Weights of a small transformer language model.
Size: width 128, 4 heads of 32, MLP 256 ReGLU, vocabulary 2048, 2.3M parameters.
Architecture: LayerNorm before each block, biases.
Each number is 500 + 50 x the weight over its row's rms, rounded and kept within 0 to 999. Layers, rows and columns count from 0. Numbers have three digits each. The size before them is the row's rms in percent of the matrix's.

# layer 3 MLP up, 256x128, rms 0.154, rows 205-212, columns 0-127
109:488541537529634565449496525367547418408511548519462549543446519514494442550495509542488569513347513499466536500509440551548498530541588453467485447433520538518497447502585520503417453504499635454623522462539501395457435483487494505510507531525547463452442485593532562525416525439438432514378501467446449526456514484498519555533446540513490470504532504503546502531488465445421529521519
106:584463451483495491582499484505475559486440514481514505453544493498385514549446431627505554500476486569418513456546525456504501502394540528509479478485469510592450544551511503553458475486506547554554521460429452591545422483457463570461503532464592597504574580529503462490455527423415409447400486423561498474510477397553499523449456465497549505598564529428521575492544592487433502506518
104:547435415496555501470477486459500456427476483521418543477444495504478462550461519512436495547455565518531553580495498498550478466520552512415521547482577513501482539493404499429427439563401544524539601521439514387458545489500406484450414432422479491526484460572547478458589670535419597566475475521462472440455486604436469546582495565528541519502500527505550536469488533518472497534518
074:514362608473476420520551493463422485461526448491473507469543580583470511466488497518477441511404446578465501427456469463511458433518443516465627407574440502487548483523460442493573521448574557495556461609502489518435490547504581548452592495470511549502471504558484472565513527503615479505444456548478533598426493463502455542480601516527407512553536453557487520457542530550495533436513
094:602416456506457592471497522480480567436413474484372560564545493549600550499501480538470443463481465546455537430521527516505503512512555488580470369543563481551564508437509475561339507520464430480518619488509468506456397547548464511633506532477563555517540540448512481530449513534521491495582455479442470511483567514515451564500530508451453473551528577482481520483511475501464453539419
089:495464546505465508449424462548514553531606460495513501512453559506489473457541489541586455497539460513415504534481429506436519426455514466527542518490407473431518555579498521423534551454500544539474438578512461523481568474578599467493514493546558441551483528547518471563523544495494535559434473533476559528487368567571496543475486489405495621505459455653453496461513437396551454405433
066:530514456501556462567450450517444414396505506606439461475483572572468542474533556503521479495496513518479485528458528461534399493434426584526593479562475404509524450461586400491549539490476513547599495659546478492531501500510488587479482492472541524555445587535566371490480543498541511447497510539491487481470523448430399506511472472586460491588538382536503458442523513540522529498491
094:452534476559487402503518516456518457496521514505577497465522468556514473588519496474453467537510521381581429551550573423438426504537515462497470564570443553595418452492481579501471511545549469517487478498508491516531495420478466567464526414495428443519545446496550427619467576517415467460477472575512447526473426424463456509533551369540527503480526488496579431506583527475511482628574
# layer 3 MLP down (transposed), 256x128, rms 0.135, rows 205-211, columns 0-127
105:443587577394506521482496496528537513525495587494491375600446482587513552609479459462568477540515545516500444541487334491523417492478548507444538535538552435465448517496473427452475530556501546501505461504417544544466525477457537474477417655482545462462452459463524479531467517528546562536519509469486497506476490495527365525486482494547522566519508565511489475557502434428384551555529
104:494511550514548551602564448495461528511525523544490570534520516497485503520498514433335507390407523528481442658462479445539524490453590475491482510518504524535470447485457574421513462475514532488508498531532491479461476478486538565508567541433504427467403533510552436594407549534561518475522510509485543390447485481583419501373524558419461521485491498441493566483485545568555521490415
099:513369493422638581497521537553494462518502594368470603509578437547529483497471502426429504581497604526431452468529520554487492530481477496552527512500519566523517538572479452338442481508519490476563405479466571451495577443458500506504569511465502489488511510604503485464502513457449518492452547571426486523503516416436471509611473529417462480501498461443531514444543483499474492484516
080:510486501439466574458568490426499467493470531575515459412534421529557601482509517558492576589539445427493458510491493519545608450501505475481458442546564576607474547541437565442455593566585478408524503453525513515476439518438428499381459470491569430462430467487469503520461486533475464562525510470480453519434527457533467522430536506440442463499494530489650453592551440520505467467480
101:483534506526523518401473540568547479430490550405519465443473531486547619526497535536515536564561451452484391497476476505457493455533549444504449556429500499412498527481467535503572576568484511475561481562511455601559398540511416459465583474585472426499533463438545454512416551503546510441382482493584556424523578519463521492440548559549547519383511475524479517471513555431477541535438
099:467494487510483405506500571633622501552440502498478448571477450462533381428485497495512480617469428450580549536583410463558410500499448497560549514561499465510470521454523517415458509507529549499490476473494480536605497547504473575456517462503549421522458531488586493605509574554465560546493498519506488488492476549483568605442433485467559503557425516406470450498496401475502464480451
070:475470500482476541461487496541564580477506554490605452514537527504531539506498499496519518474503416473617474537456503502490552463528577506579393483531546641461434603468443508448436506555531530321409460374504454512526478443499464373480440506469485498436502465523463579476502503616478542459503490491464500485551469513559532491501578461472510507440549622500471466529504506518520448567518
# layer 3 MLP gate, 256x128, rms 0.143, rows 206-212, columns 0-127
104:469525494640424477484513490538466549447554515486438485564452534542413583490466508502603515479479527468509521450586538496471423474468469480453521473500493439553465543473597548426489513438475525492458518464433414483470461490531492480544504551463463502481532531467445531520494436430456469441506483380511498665523422552501571494660528476516459571563574448501464465545533496412434533527588
100:520427522533495488424485569488548456388526508493454525490456484465491493516514489452407542551551553441553598540471516506578470524502535532405518464494645537536436423409460493421469454538438502496567533536425609439454503470520403455429468488429549520503468508566547478559519588531376528620507440530433483563496489493472440512560468484569503526455544447549516471503522528498495503601487
083:491569519529480465504494595524637515580548500433467404603499470339528429584477448548496547506554545469580467561571483464488524535497605431467443568394553476448494436418500496531510464435485463469542555413515532524567540489497489494538497567534485497472522501421487539531454581526466485428440527430467502422495518525491520464547467489437584475494505583469509493532500443444406539519516
099:524543496466505547505480479566549428440500422578495524459458498513497453532507532503412519437460480423610455514456528484498436457451452606510477421434492581489461430563590484536578454451547454509550498452509624420520469422524562524466439516489505512526468461646497570461538413522479484486494513601489458486480502542590493410538504360493545468544524510523507529503573487439569577513503
096:456418572560446506481490518533488529584639452488466438536518483516538468503465448498584479527532434451517495565483460436508492522503580515509483583523614426424475492459528577508559505485501495421498464466466506530536543472484508477480558467418633521496394508551562481600516535557504603625488500496409510452457505520488532535484485387503491543514466416577583461518455434416506440479477
072:478495577488481480457541543450621589576494496397535483561521375472539527536460529461487477481464463481571478532445477460447560530531607414518413528505516531463485499523425518544459487471540534438396460370503464461512500514535508353463553514541443462478516407459461558523494504488471524517477450508440573511566451581564575480544531490482593477455496627517477476564457470496509494494568
103:513488387661508458491420493455509458448446566448554547498497533507537498601513542474507461354495493494561392464528485424498488491560478467482463482539562529518490490513547635540466524507572529542506536491402488451456498486487485528553491437482461503462614522444508488532514539502456543449479472545513428519556519433425470475510557384504469491465486426399534519536564461522458499606595